Weights of a small GPT-style language model, trained from scratch on English Wikipedia: 2 heads of 32, 9915 steps.
Each number is 128 + 24 x the weight over its row's rms, rounded and kept within 0 to 255. Layers, rows and columns count from 0. The size above them is the row's rms in percent of the matrix's.

# layer 5 MLP down (transposed), 256x64, rms 0.145, rows 3-55, columns 0-63
size [ 95  95  93 104  97  94  99  86 107  86  93  91 104  91  93  96  99 104  98 104 107 110 113 115 103 105  70  80 101  96 105 123  96 105  98  94 100  88 127 109  92  95  89 110 109  88  99  96  84  99  82 112 116]
[[169 117 155  96 152 143 120 143 106 103  96 155 133 151 139 156 105 122 155 121 115 103 142 126 121 138 136 109 186 133 132 162 126  97 140  95 132 122  90 115 113  90 172  76  88 131 105 101  91 128 131 121 173 132 177 146 146 136 127 141 122 133 150 138]
 [132 117 118 154 157 118 126 100 194 134 108 111  94  91 115 143 124 157 147  92 131  89 155 122  93 177 151 146 125  96 138 106 108 128  97 151 117 179 105 149 104 101 143 116 158 133 170 120 121 144 139 138 142 111 128 151  97 117  91 144 144 132 149 113]
 [135  96 147 178 134 122 123 161 102  88 118 154 110  89 146 104 118 124 145 127 169 129 156 141 141 118 105 166 131 101 144 106 124 128 118 127 150  53 109 100 115  99 168 101 143 134  92 114 102 170 129 152 146 143 102 148 134 166 135 124 122 137 139 118]
 [ 82 148 143 100 165 130 159 157  87 123 154 112 144 152 151 146  95 144 155 112 131  95 130 154 121 132  79 145 152 125 120 101 125 133 124 127  89 127 143 171 137 127 102 131 123 128 117 122 159 146 149 138 135 160  75  91 117  92 112  94 130 117 179 113]
 [110 108 116  95 162 143 102 113 143 130 162 131 133 146 124  91 159 143 127 143 127 107 189 125 129 112 149 106 114 161 135 103  92 110 138 137 151  85 133  73 110  96 137 156 116 154  74 145 116 169 113 117 134 129 113 155 104 109 163 143 144 163 128 135]
 [201 128 130 128 164  88 148  99 110 118 107 134 137 145 123 110 107 115 168  70 159 162 135 117 168 134 138 117 133  95 145 143 135 130 128 135 128 120 110 134 125  93 155 110 109 168 114 124 131  90 109  80 175 146 108 135 134 137 145 136  99 112 111 148]
 [ 79 111 131  92 127 105 125 127 117 101 110 131 160 136  89 188 116 134 127 102 112 173 170 119  96 128 109 139 122 123 134 150 123 181 150 153 127 164  63 129 112 109 100 129 128 148 128 143 133 117 137 128 168 107 113 122 136 152 120 155 133  96 164 135]
 [ 98 136 103 161 132 118 112 153 154  89  95 173 103  91 146 113 125 135 153 116 123 116 119 115 157  98 125 143 133 119 160 109 172 165 168 135 128 112 121 112 139 133  90 116 167 105 169 142 174 142  89 129  91 133 150 142 124 110 116 157 121 131 110  86]
 [102 147 120 145  90 110 156 149 147 112 144 125 121 126 127 109  86 120 122 151 145 134 166  75 151 142 140 105 135 114  91 134 155 120 127 134 137 132 158  86 152 163 132 120  51 145 178 132 106  93  90 125 124 136 125 124 139 119 148 155 139 101 132 167]
 [112 139 156 130 138 139 114 146 139 140 126 176  96 150  89 136 129 138 129 124  82 142 148 103 112  90  88  94 104 149 159 113  87 137 110 156 128 171 127 177 118 145 135 156 147 137  91 160 139 134 157  92 143  94 109 101 131 126 138 101 158  89 117 130]
 [111  85  83 145  90  82 130 100 144 188  75 167 133 155 129 115 109 121 134 153 122 135 135 166 127 108 105 108 100  99 129 119 158 133  75 140 138 107 154 156 136 110 166 143 127 143 124 132 116 141 127 124 138 132 153 136 150 116 141 116 168 130 120  94]
 [ 80 137 125 129 145 162 132 173 154 141 121 114 131 116 132 167 163 168 147 114 100 102 148 130 126 120 130 123 141  75  84 118 149 166 158 119 127  91 146  91 128 143  84 138 125 141 114 115 125 108 139 138 159  81 117 138 139 103 135 139 144 120  71 152]
 [154 137 134 109 126 131 159 112  86 102 171 115 112 121 104 121 138 142 135 138 183 102 155 127  75 127 129  87 113 135 126 139 142 103 128  96 138 122  97  84 124 136  99 192 155 152  86 153 161 145 115 147 153 140 102 100 126 148 133 140 102 145 130 123]
 [109 128 128 178 108 131 136 155 133 121 131 149  92 140  92  87 180 111 173 121 141 110 146 175  99 144  77 110 102 113 144 114 131 148 115 102 117 156 127 106 160 131 117 126 113 165 137 114 132 130 156 183 127 127 129  98 109  96 158 122 107 142 102 107]
 [125  87 175 110 134 135 151 124 137 173 149 110 136  82 144 111 129  95 163 149 110 108 153 143 107 144 158 134 114 125 128 101 154 122 161 103 135 132  99 169 106 146 102 145 121 110 138 132 120 128 101 107 157  80 114 149 132  94 134 129 182 117 130  73]
 [150 116 104  64 158 147 134 116 127 104 115 175 130 119 107 172 109 136  86 163 112 141 130 115  80 135 125 168 142 121 127 123 147 122 136 158 165 114 149 178 133  94 105 149 133 169 138 100 160 115 108  85 139  99 119 143 127 118 123 148 107 128 124 114]
 [108 148 179 139 154 149 131 136 120 133 160 105 183 148 117 129 145 122 100 136 118 107 103 137 108 129 127 137 109 130 144 146 129 127 128 109 112 135 143  98 156 132  71 111 128 100 139 142 126 131 138 124  47 128 144 118  55 128 126 123 142 156 171 154]
 [125 100 103 118 117  92 141 110 104 166 122 156  80 144 122 114 171 137 131 189 131 130 131  91 144 144 107 130  79 160 145 130  99 122 136  72 148 132 141 110 143 125 123 118 160 171 132 140 130 143 128 135 144 131 154 145  88 126 140 115 149  91  82 114]
 [168 109 177 138 123  95 144 149 157  99 117 110 144 146  97 120 123 113 155  99  97 139 121 121 148 115 112 160 121 165 155 132 122 132 134 166 130 141  94 115  89 118 168  80 113 122 132 136 123 111 163 127 129  65 115 128 165 132 106 100 152 111 167 142]
 [152 140 121 131 135  68  95 117 136 135 119 151 170 115 155  87 120 158  91 113 126 101 123 117 172 136 120 193 145 114 146 163 121 135 124 121 118 108  85 136 103 101 146  99 131 145 130 117 109 101 142 154 133 126 135 144 178 123 140 182 113 136 110 108]
 [144 150 133 111 133 107 171 110 156 153 139 114 111 118 154 112  87 126 152 120 159 134 136 118 165  81 115 108 102 112 112 131 111 111 177 152 132 151 137 129  88 148 100 186 127 121 111 125 148 144 144 117 125 155  94 125 109 156  72 158 140 107  86 140]
 [145 176 115 109 150 138 106 116 118 100 143 147 140 191 128 116 117 165 102 127 118 131 106  90 123 142 153 113 136 149 127 122 120 155 132  90  62 119 145  87  95 124 122 166 139 149 161 128  95  92 142 127 151 106 153 138 147 123 109 131 111 154  95 162]
 [103 127 153  99 115 141 115 132 127 147 148  87 158 116 163  96 175 134  84  89 118 113  70 118 118 131 140 173  91 136 145 116  81 176 118 165 153 135 151 101 156  95  93 151 113 126 122 161 138 127 145 144 130 117 133 127 134 139 126 130 132 134 127 160]
 [157 151 108 142 149 165 115 104 117 141  94 125 102 168 148 122 111 119 115 139 132 191 130 154 142 154 125 158 164 137 149  67  89 139  96 126 126 139 131 152 106 112  99 121 136 105 117  88 156 139 136 159 125 115 150 108 142  88 116 108 153 103  86 140]
 [162 145 107 146 125 150 141 128 104 158 127 157  84 100 154 133 150  97 115 138 143  94 115 158  92 119 139 114 119 126 145 165 111 132 104 142 128 157 188 118  71 128 111 157 112 136 151 120 135 155 141 110 134  73 125 115 148 101  88 107 160  99 126 139]
 [132  93 109 117 124 132 147 149 109 138 128 107 120  99 134 156 137 143 124 100  96 154 134 134 132  93 146 140 147 124 134 149 135 117 135 106 130 153 153 112 141 211 166 146 115 158 145  99 128 153 106 143  98 134 142 122  52 129 127  92 143 129  80  99]
 [115 131 120 129 145 153 116 125 115 130 144 181 128 169 162 122  85  94 157  92 125 104 112 146 140 109 135 128 138  96 114 158 161 109 126 125 103 129 120  85 157 143 156 112  66  83 141 158 109 121 103 119 128 166 118 155 116 163 110 146 110 110 161 144]
 [151 118 179 105  86 121 107 106 124 126 121 133 157 125 118 106 127 152 161 162 150 133 133  77  85 166  96  78 145 135 132 159 157 130 112 145 106 174 155 108 130 130 116 155 106 125 139 118 118 127 154 108 112 164 115 153  83 111 109 156 120 101 143 123]
 [157  92  80 132 123 106 143  96 154 161 163 121  91 128 106 101 160 128 119 130 130 144 179 142  99 160 109 161 129 119 146 105 136 106 102 130 109 136 114 145 133 104 159 147 155 140 123 138 128  89 130 152 155 123 127 144 163 143  89  99  60 128 132 124]
 [117  92 109 165 105 125  89 148 166 155 135 127 136  77 110 111 146 103  83 151 151 146 164 126 138 116 150  71 138 135 126  99 133 163 122 103 170 161 109 126 128 138 124 123 160  98 127 115 103 156 110 156 158 139  83 127 110 150 135 104 137 134 148 145]
 [121 128 150 108 114 114 148 180 137  84 137 142 112 132 134 116 119  97 127 101 165 117 151 157 118 113 149 115 113  91 133  95 162 171  90 102 127 170  95  99 133 116 173 109 133 171 153 115 141 152 117 138  60 144 120 103 113 136 145 128 139 141 139 134]
 [ 89 127 137 114 126 101 153  96  94 181 111 131 151 115 165 126  99 109 140 119 136 101 115 147 158 138 125 108 164 124 183 153 153  90 116 119  94 138 113 104 182 120 169 118 108 126 139 145 125 119 115 149 129 156 115 103 143 145  99  92 107 172 127 138]
 [113 129 153 127 117 138 119 146 156 125  83 167 103 133 138 179 139  88 116 130  98 157 125 111 175 114  94 151 135 100 125 121 152 130  97 116  86 187 103 131 107 137 165 150 130 110 158 141 148 134 155 110 134 139 165 124  99  95 116 112  94 136 121  98]
 [152 119 132 144 169 131 118 119 182 148 176 100 130 101 121  85 118 127  97 130 141 108 116 133 152 135 133 101  79 117 129 128 124 134 116 139 154 124 131  91 102 173  90 141 121 143  84 150  86 136 156 186  98 114 128 131 108 128 127 147 119 135 102 162]
 [ 86 124 137 139 112 129  82 151 151 121 175 113 128 125 196 119 128 106 123 112 122 169 131 129 161 148 116 143 123 132 113  85 173 101 166 118 142 125 158  94 146 122 117 122 115 144 127 115 116 141 149 134 125  87 160  66 168 117 138 119 108 138 115 115]
 [102 126 136  85 136 128 155  58 157 117 139 130 150 142 173 136 113 102 127 163 161 175 131  87 135  84 154 110 131 157 124  88 145 126 107 139 127 117 142 142 110 116  93 142 150 124 139 145 131 102 120 142 153  97 127  83 134 130  90 164 134 119 149 129]
 [145 105 132  91 120 141 145 154 137 131 140 139 128 113 111 150 116 135 109 170 146 126 156 126 152  87 113 104  92 133 123 183  93 102 101 161 137 118  96 142 184 107 164 141 146 160 162 128  97 148 105 144 116 128  97 125 126  73 130 147  98 118 125  96]
 [183 164 144 158  76 115 112  95 103 135 119 129 112 106 134 131 104 152 150 152 122 132 118 134 131 141 129 148  88 133 139 128 108 120 115 113  95 113 147 128 114 155 127 123 133 110 138 110 107 164  83 150 116  60 168 128 123 126 132 176 149 166 158  98]
 [143  94 157 108 114 125 122  95  95 127 120 140 149 138 141 129 134 139 120  99 107 165 121  97 162 125 149 140 120 161 109 118  87  94 165 192 133 116  94 130 112 130 135 115 153 106 140 121 107 119 146 132 210  98 120 115 129 132 169 110 134 107 161 118]
 [174 138 122 141 148 151 115  99 156 132 108 137 124 140 143 101  95 140 114 150 116  93 147 108  82 121 112 188 156 125 119 112 149 122 130 109 145 123 121 139 121 146 135 149 159 110 139  98 138  96 122 158 106 121  75 150 112 119 131 139 167  66  97 168]
 [121  86 104 116 123  83  94 128 125 123 149 178 127 106 105  92 150 119 130 173  87 155 129 156 114 112 101 102 131 145 122 139 100  93 118 152 159 177 123 162 111 131 154 142 122 149 135 114 108 155 124 143 126 146  93 130 118 120 165 122 160 105 128 179]
 [141  83 126 126 155 149 117 130 125 119  84 145 148 118 174 142 131 126 128 114 103 100 105 113 127  90 128  89 181 125 134 124 132 110 147 121 131 127 164 145 141 130 142 122 113  96 125 106 111 121 130  68 116 142 126 133 147 220 153 159 117 136 111 146]
 [118 133 137 128 174 143 139 148 166 130 122 129 153 166 107  76 111  83 134 139  88 142 123 138 158 118 190  80  96  95 147 109  95 132 117 133 162 144 131 124 156 152 116 104 149 112  99 129 100 149 113 135  83 148 144 143 138 130 140 138 122 120  90 139]
 [140 107 138 148 154 144 108 114  81 130 141  98 147 168 123 131 123 141 140 111  88 137 133 116 112 143 128 142 131 163 133 149  84 105 124 154  80 148  96 131 102 141 123 117 150 150 122 107 161 139 130 130 122  41 122 114 140 139 144 115 124 124 149 196]
 [133 155 149 139 131 149  92 138 129  88 118 138 134 146 133 137 188 143 113 136 100 153 127 114  80 112 148 117 117 161 150 111 108 122 130 106 187  87 106 157 127 117 110 146 139 129  90 155 111 116 109 157 115 115  92  98 129 133 121  94 174 138 126 179]
 [152 126 120 159  75 110 155 129 118 141 113 116 113 103 145 130 137 138 134 146 164 132 144 115 107  75 176 104 106 103 173 136 133 120 158 137 122  62 104 128 125 135 123 109 103 167 131 104  93 142 127  91 157 146 178 154 136 135 124 157 142 120 110 123]
 [132 124 136 106 150 114 143 141 149 102 119 136 143 129 126 115 131 122 119 115 143 152 136 115 100 115 113  96 142 157 144 118 112 170 161 103 172  52  90 133 139 128 108 156 131 104 150 146 166  94 116 127 187 130 128 110 110 100 132 109 122 124 140 198]
 [177 146 126 146 131 169 143 134  96 106 129  98 101 132 153 130 160 102 111 103  91 146 180 145 131 128 189 141 110 113 120 125 120  94 160  95 118 134  69 144 122 126 112 137 108 180 129 113 127 128 118 150 132 120 142 155 153 142 109  87 111 124 111 115]
 [119 150 112 134 123 168 168 157 162 115 103 144 116 163 122 154 109  87 108 143 135 115 125 127 151  80 117 124 147 116 158 150 128 133 160 133 125 152 121 146 103 121 148 169  85 107 105 136 117 149 105 120 137 101  87 112 122 162  95 151 110  78 165  91]
 [151 182 139 113 132 149  82 167 138  92 116 123 107  84 134 175 147 135 117 136 164  81  79 150 134 124  92 131 117 136 129 127 138 130 148 128 136  97 154 113 155 163 147  94  89 137 114 138 105 111 110 171 147 138  97 129 115 141 141 125 108 130 127  97]
 [129 150 127 118 193 121 130 116 137 135 130 105 104 129 115 123 148 152 117 143 156 136 136 121 131 105  98 121 139 105 163 136 166 157 137 120 128  95 161 102  98 167  85 126 118  96  90 124 178 128 120 132 157 138 158  77 116  82 100 155 159 141 119 107]
 [128 127 158 121 158 148  97 114  99 141 132 100 144 142 127 171 141 128 133 146 101 114  77 108 147 102 151 113 118 137 144 140  98 109 170 165 107 125 132 104 134 160 181  78 131 104 116 154 120  94 127 156 157 130 142 104 120 105 129 125 105 158  75 157]
 [157 119 138 102 124  73 117 101 107 133 141 103 108 119 112 131 154 116 128  81 150 122 123  86 158 145 113 101 120 108 144 156 149 160 103 137 145 172 121 160 120 143  60 145 145 129 161 160  96 140 156 146 133 128 116 148 172 109  97 119 132 137 155 124]]
# layer 5 MLP up, 256x64, rms 0.285, rows 4-55, columns 0-63
size [ 88 101  99  96  96  93  92 102  94  86  91  98 104  97  93  95 115  91 103  99 100 117 111 112 100  69  78 102  98  95 115 100 103 113  95  95  92 110 105  97 102  93 103 107  90 102  94  79 102  91  98 106]
[[115 114 113 148 125 166 124  88 104 148 107 133 119 131 154 151 119 156 109 125 118  95 122 161 141 156 151  96 135 130 107 128 177 152 121 115 171 127 166 112  91 120 168 131  73 115 129 109  69 158 129 105 152 154 116  98 117 126 148 122 166 115 104 147]
 [151 111 106  80 158 138  99 151 166 198 138 151 152 130 138 137 146  98 145  74 129 126 131 133 127 101 123 130 137 137 134 119 146  89  88 148 145 149 129 153 126 150 130 126 154 128  99  85 103 130 138 101 112  84 153 100 144 161 113 119 130 111 148  97]
 [133 156 171 141 119 123 139 135  92 138 119 144 145 111 159 112 111 108  88 163 153  91 114 136 140 134 121 136 104 138 166 130 104 114 161 136 145 157  85 138 139 150 147 152 160  83 121 136 103 149 103 105 106 109  87 111  89 176 129 127  88 163 147 143]
 [ 67 158 121 161 115 125 128  99 135 142 160  94  91 104 147 161 108 124 119 117 124 167  72 118 135 128 108 133 124  99 101 143 148 100 154 146 102 162 120 142 145 166 117  99 139 119 157 103 103 128 140 120 105  91 156 146 180 145 129 102 126 116 123 126]
 [116 155 114 166 133 102 164 139 146 144 125 128  79  90 142 134 146 157 127 106  87 159 134 125 130 162 115 126 113 142 129  91 135  90 167 159 126 137 112  97 164  79 114 139 133 115 164 135 141 163 113 112 109 103 186 155 113 142 164 114 136 148 125 144]
 [130 120 127 125  92 163  86 144 130 138 139  84 138 144 144  89 143 161 109 120 126 184 165 131 145 121 141 118 169 138  96 156 110 123 114 127 154 127  99 101 134 122 146  90 152 121 147 118 137  98 133  74 141 174 159 131 149  82 105 124  99 101 136 130]
 [ 58 161 139 119 138 169 122  91  94  96 115 109 111 156 105 138 148 151 109 110 131 133 148 131 128 174  98 178 141  88 126 147 114 116 144 151 140 109 123 107 100 126 134 108 126 128 119 160 120 169 101 130 132 145 127 127 115  87 116 151 159 146  96 164]
 [117 132 150  91 131 123 121 107 111  86 119 151 115 121 135 154 173 137 129 114 134 161  86 158 119 139 125 134 124 134 173 113 108 171  80 112 111 126 156 163 129 117 101 130 174 118 101 110 130 120 139 116 136 110 163  89 171 155 138 162  94 109 159  95]
 [116 138 165 116 107 140 140 140 104 123 165  47 111  99 144  88 156  80 136  75 151 161  99 142 117 139 138 112 128 115 117 152 150 132 125 116 188 143 160 121 121 136 135 108 136 176 136 146 106 118 157 141 130  99 142 118 141 131 105 130 123 139 139 120]
 [119 109 132 130 154 130 137 132 134 155 100  90  85 133 100 109 111 141  98 132 143 111 138 166 112 167 141  92 111 141 166 125 145 104  98 120 123 119 184 110 114 140 156 162 131 107 112 135 154 150 130 131 115 115 131 131 202 116 122 139  77 100 167 142]
 [ 86 113 160 178 143 169 123  87 101 145 159 105 148 121 150 153 150 110 135 137 144 136 120 141 129 108 106 113 109 151  85 137 115 129  98 137  85 165 103 119 141 131 123 135 128 142 110 116 102  84 132 138 104 118 198 110 146 148 100 120 109  93 143 136]
 [154 136 178 143 149 151 104 103 124 112 111 173 146  95 136 147 114 152 131 124 164 149 170 127 115 112 147 167 124 120 110 123 115  87 134 110 132 153 129  79  74 129 142 109 144 161 168 114 107 135  78 128 151 125 139 109 136 122 163  84 119 135 112 108]
 [171 145 129 101 127 135  97 105  77 150 100  80 141  54 177 109 154 127 178 112 126 124 128 119 170 144 141 153 117 157 114 134  93 110 128 132 137 124 135 150 157 110 139 131 158 135 167 136 143 118 106 122 161 124 107 113 124 101 107 129 136 145 136 119]
 [124 129 120 155 124 160 133 138  82 135 142 135 145 144 161 108 107 117 149 112 112 162 121 129 174  60  89 113 101  87 155 143 121  97 103 121 126 168 133 141 160 142 158 115 137 112 103 123 144 102 131 130 127  65 143 141  95 150 134 113 153 160 118 140]
 [120 143 101 102 130 127 122 112 106 123 146 133 141 127 137 135 159 150 115 150 119 146 121 102 141 129 174  81 130 130 118  82 120 150 109 111 141  99 135  96 128 182 142 110 172  99 121  74 105 172 160 118 174 127 159 123 127 105 127  97 180 123 151 133]
 [125 113 130 175 152 129 132 147 138  81 102 171  95 150 183 144 121 125 146 137 115 157 133  99 102 144 164 121 123 128 131 113 167 145 120  51 123 124  98 109 136 145 134 133 163 118 134 139 106 158 142 109 158 135 125 117 117  94 122  92  82 134 125 116]
 [152 113 164 124 101 107 141 133 109 105 127  81 146  96  94 135 114 155 104 104 173 165 105 145 112 117 147  94  96 127 155 122 151 124  84 163 142 164 100 129 104 119 139 118 184 135 111 131 122 132 152 148 117 139 152 125 175 111 126 137  87 140 151 101]
 [ 96 127 139  96 141 164 154  89 133 171 127 158  79 151 114 119 104 135 121 155 142 136 112 111 130 159 104 107 119 120 111  99 116  82 124 126 101 137 153 117 105  94  91 139 165 155 110 119  90 120 133 124 168 137 141 122 130 156 188 129 165 115 153 125]
 [123 133  90 137 136 151 128  99  84 119  97 131 156 155  91  92 148 115 105 162 156 140 116 135 134 142 104  62 133 168  96 100 117 127 130 148 145 154 142 146 131 181 145 142 131 116 127 136 113 114 141  83 137 117 111 122 118 121 135  89  98 145 180 150]
 [112  96 128 142 122 154 100 127 168 154 115 157 122 127 123 118 104 113 124  97  81 147 126 112  85 134 126 117 126 139 101  71 155 106 139 123  84 116 124 108 133 140 142 107 119 132 121 108 154 143 154 109 178 153 175 142 117 107 174 133 125 185 157 141]
 [146 128 129 105  95  98  95 139  86 104 140 178 147 138 134 121 122 116 103 162 144 113 123 115 121 156 114 135 102 112 126 126 128 112 167 104 122 117  98 137 161 134 181  91  88 118 138 120 145 140 140 150 179 117 164 118 160 119 140 170  76 145 134 100]
 [104 103 128 138 111 163 139 149 162 110  91 124  64 175 127 128 147 110 144 103 146 103 116  88  85 133 120 155 141 109 122 119 120 130 169 143 144  92 131 156 106 125 170 118 163 141 146 106 125 111 144 127 111 125 183  79 118 124 137 129 159 141 142 135]
 [125 127 152 128 104 144 176 142 132  98 122 111  68 101 131  60 162 142 127 127 146 158 148 113 157 131 155 127  88 147 148 131 103 121 153 125  92 112 144 148 149 167 117 155 151 122 134  99 113 122  96 113  92  78 122 149 108 158 149 113 130 137 129 128]
 [123 129 141 107 177 164 116  92 113  84 122 118 119 151 142 104 124 146 168 128 124 138 177 102 133 131 146  99 115 127 117  60 101 117 154 110 121 170 113 129 142 168 107  98 141 119 140 137 108 124 123 133 130 163 149 132 113 123 159 169  96 145 143  82]
 [137  88 160 140 121 110 106 122 104 109 128 144 117 117 152  95 146 127 109  94 123 125  52 120 107 130 159 152 166 117 111 135 117 150 122 133  86  94 137 128 122 116 123 153  96 116 121 140 123 191 169 123 132 106 138 106 142 122 163 124 128 175 120 173]
 [106 128 153 131 154 130  94 142 134 120 142 143 155 137 131 126 105 136 119 129 105 124 111 138 149 134 102  88 130 164 112 137 106 159 116 136 165 164 120 171 159 110 139 125  80  97 161 137  81 194  80 132 116 132 119 127 126 119 145  91  87  96 106 134]
 [106 110 109 119 145  98 168 171 152 101 148  88 147 160 122  94 113 115 118  89 154 151 197 140 129 134 145 116 119 147 141 143 114 160 112 121 135  98  96 129 118 119 140 170 161 122 119 121 118 124 131 139  95  94 125 106 177 125 100 131 170 144 135 108]
 [111 139 148  81 131 122 135 123 128 111  94 142 143 145  93 144 108 128 127 114 128 146 164 104 129 117 154  96 154 131 153 157 131 135 156 143 131  82 156 102 138 123 146 100 130  91 148  79  96 132  66  94 147 136 154  79 128 167 146 145 131 163 115 129]
 [ 95 167  87 109 149 139 123 167 104 143 144 138 112 132 156  94 109  88 106 142 158 158 136 174 137 141 121 139 183 126 160 108 154 105 152 125  83  92 116 156 134  99 136 126 130 150 130 126 146  99 125 109 167 139 118 110 171  99 144 115 117 112 114 109]
 [112 151 125 104 152 160 111  60 146 152 113 126 145  87 148  90 124 102 168 109  92 202 121 151 115  91  89 132 129 153 130 116 103 128 144 120 117 140 169 118 132 107 145 143 114 130 150 149 134 141 146 122 146 128 139 166 148 122 138 133 140  88 127 111]
 [ 90 100 147 109 140 156 116 118 167 127 108 139  89  96 139 110 157 134 128 168 162 139 133 120  99 107 136 127 117  71 113  79 169 119 175 129 125 114 125 118 141 118 111 118 101 124 131 161  87 130 144 136 135 112 138 133 165 149  97 116 130 188 122 156]
 [131 130 110  99 145 138 119 116  97 119 121  69 105 149 125  70 121 167 140  97 111  97 120 127 132  86 150 112 112 171 104 140 136 139 141 120 146 151 152 110 157 156 130 174 164 132 142 135 131 113 115 160  85 108 129 125 147 119 144 184 120 133 112  92]
 [105 108 131 139 127 140  98 165 129 111 115 110 128 128 140 123 127 124 154 120  95 206 131  95 130 137 125 170 143 131 120 172 128 119 139 161 158 149 103 145 144 139 146 176 102  76 117  95 110 160 108 140  79 104 100 104 121 139 136 105 156 139 122 110]
 [105 179 137 139 155 111 142 141 109 131 109  86 107 126  81 116 159 160 133 183 105 129 113 123 155 127 128 151 112 121 111 158 134  95 127 109 152 128 132 121 102 171 163 157 138 135 116 117 110 134 134 148 136 135 144 169 132  88  94  61 106 121 104 136]
 [155 136 145 142 155 110 120  87 136 116  87 144 138 140 155 114 160 127 159 141 109 139 134 176 167 121 152  99 162 142 140 141 112 127 108 132 140 105 129 110 125  86 190 119 156 141 135 123 136 143  84 167 138 155 125 100 111 139 143 106 110 126  91  70]
 [148  85 133 152 130 129 161 102 145 125  88 108 101 124 114 112 130 116 120 136 116 160  96 123  85 150 131  98 136 119 117 137 144 105 124  88  85 158 146 100 135 114 102 147 157 147 103 162  91 188 114 161 165 111 129 146 137 149 139 139 165 166 117 141]
 [136 125  87 127 183 148 113 173 106 162 168 114 127 118 149 117 155 143 134 121 163 108 118 147 110 112 118 206  92 117 104  96 128 130 125 140 126 141 138 110  99 120 126  84 137 116 112 154 121 141 140 122 103 146 141 141 127  98 170 164  95 102 111 125]
 [148  87 145 103 126 148 131 133 110 143 132 136  94 144 120 117 112  72 124 149 125 118 128  85 126  90  84 151  86 115 135 143 161 141 111 133 114 162  81 154 139 138 147  98 156 136 121 117  76 111 112  86 159 128 139 139 160 158 166 140 124 152 151 142]
 [140 171 126 175 124  96 132 151 110 105  96 133 127 128 117 172 146 162 118 145 131 141 115 106 151  92  82 124 134 127 115 126 127 115 123 110 119 124 151  97 105 112 137 104  97 106 148 120  76 119 163 153 176 103 164 161 156 148 115 107 125 158 173 121]
 [127  89 119 154 136 131 126 121 110 129 145  93 117 129 147 182 115 114 136 167 164 118 123 113 152 131 102 167 131  83 150 141 122  84 127 119 133  91  78  92 174 146 131  83 170 141 135 173 123 109  94 123 118 145 140 142 110 147 114 134 132 152 114 111]
 [108 105 130 174  75 145 131 117 168 128 167 119 149 116 123 148 135 121 104 146 114 158 106 176 176 108 112  95 100 132 118 147 131 141 113 170 110 112 119 102 101 117 135 116 173 124 141 162  84 141 132 163 113 166 132 153 114  92 111 125 131 122 114 108]
 [ 89 149 143 100 117 137 146 116  63 128 110 145  88 122 126 149 129 156 132 101 123 110 116  95 136 182  93 179 135 138  77 110 119 123 164 108 136 148 139 167 104 150 148 146 117 158 153 103 136 167 123 144 137 123 115 106 117 135 130 135 104 137 170 121]
 [139  92 152 105 125 145 124 141 127 153 145 158 111 110 143 146 133  61 107  99  88 126 144  93 114 188 118 111 120 101 103 141 178 114 107 153 173 150 135 112 106 137 130 140 132 111 135 160 101 149 147 117 165 142 113 154 146 146 131  91  97 113 134 117]
 [ 94 113  97 114 115 153 115 140 132 148 145  99 154 138 125 137 103  98 154 151 102 145 106  94 140 142 120 162 131 138 144 143 117  87 118 114 139 161 165 133 170 106 154 116 116  94 117 143 112  85 138 120 169 145 194 138 137 135 146 110  81 142  91 102]
 [ 66 133 120 110 110 122 108 150  91  99 123 108 149 155 101 120 143 129 147 125 156 128 112 128 119 155 110 112 139 159 182 131 141 106  93 135 103 148 147 129 138 100 169 128 159 123 147 157  76 142 125 160  99 117  69 131 161 135 135 119 150 133 159 108]
 [110 145 126 132  98 152 101 137 128 121  76 128 121 145 128 119  94 157 175 147 103 143 122 150 179 118 104 131 111 116 115 125 153  97 109 143 138 137 140 131  97 141 111 130  83 139 121 143  78 151 154 129  67 148 143 163 173 163 118 147 116 148 142  97]
 [120 102 154 128 122 142 130 163 170 125 148 112 142 189 138 133 114 136 112 148 154 127  82 165 143 121  79 104 131 127 112 169 136 125 141 145 140  96 187 132 115 140 104 127 148 144 133 143 106 142 105 119  57 116 107  87 119 145 129 107 134 127 103 124]
 [138 159 188 137 120 147  75 110  99 149  87 126 141 135 150  91 162 131 116 123 150 151 139 126 126 118 110  99 129 150 145 176 125 160 139 150 151 150 151  76 105 156 139 129 116 130 138 110 107 108 129 162 136  85 124 106 135 124  91  95 104 145 103 108]
 [122  92 164 126 145 115 184 134 100 125 109 140 146 126 126 162  90 148 143 137  76 182  98 117 137 150 152 140 146 141 101 120 113  92 105  78 125 141 120 113 122 112 130 139 134 134 187  93  92 142 117 121 111 135 145 121 131 126 130 167 131 169 110 109]
 [127 119 165 137 115  99 181 118 132 179 141 128 109  86 139 141 124  78 141  86 100 115 110  83 133 125 127 143 105 120 129 139  98 126 157 154 138  99 119 128 197 118 150 150 163 149 161 136 111 125 148 146 120 150 127 108  95 131 145 103 155 145 114 138]
 [113  69 119 133 120 101 110 124 163  96  85 107 108 130 145 128 110  80 169 128 130 190 143 117 163 104 113 163 117  98 112 141 167 131 120 115 130 138 137 126 105 183 143 137 145 104 143 158  78 152 136 145 110 124 129 112 138 131 134 105 130  95 135 129]
 [131 110  71 115  90 185  81 147 127 123 107 113 133 116 136 121 128 167 133 142 105  90  88 167 138 119 107 132 123 149 118 150 136 145 149 121 124 100 157 119 109 120 135 133 102 133 153 121 110 151 127 105 125 169 125 120 135 143 160 102 180 146  89 177]]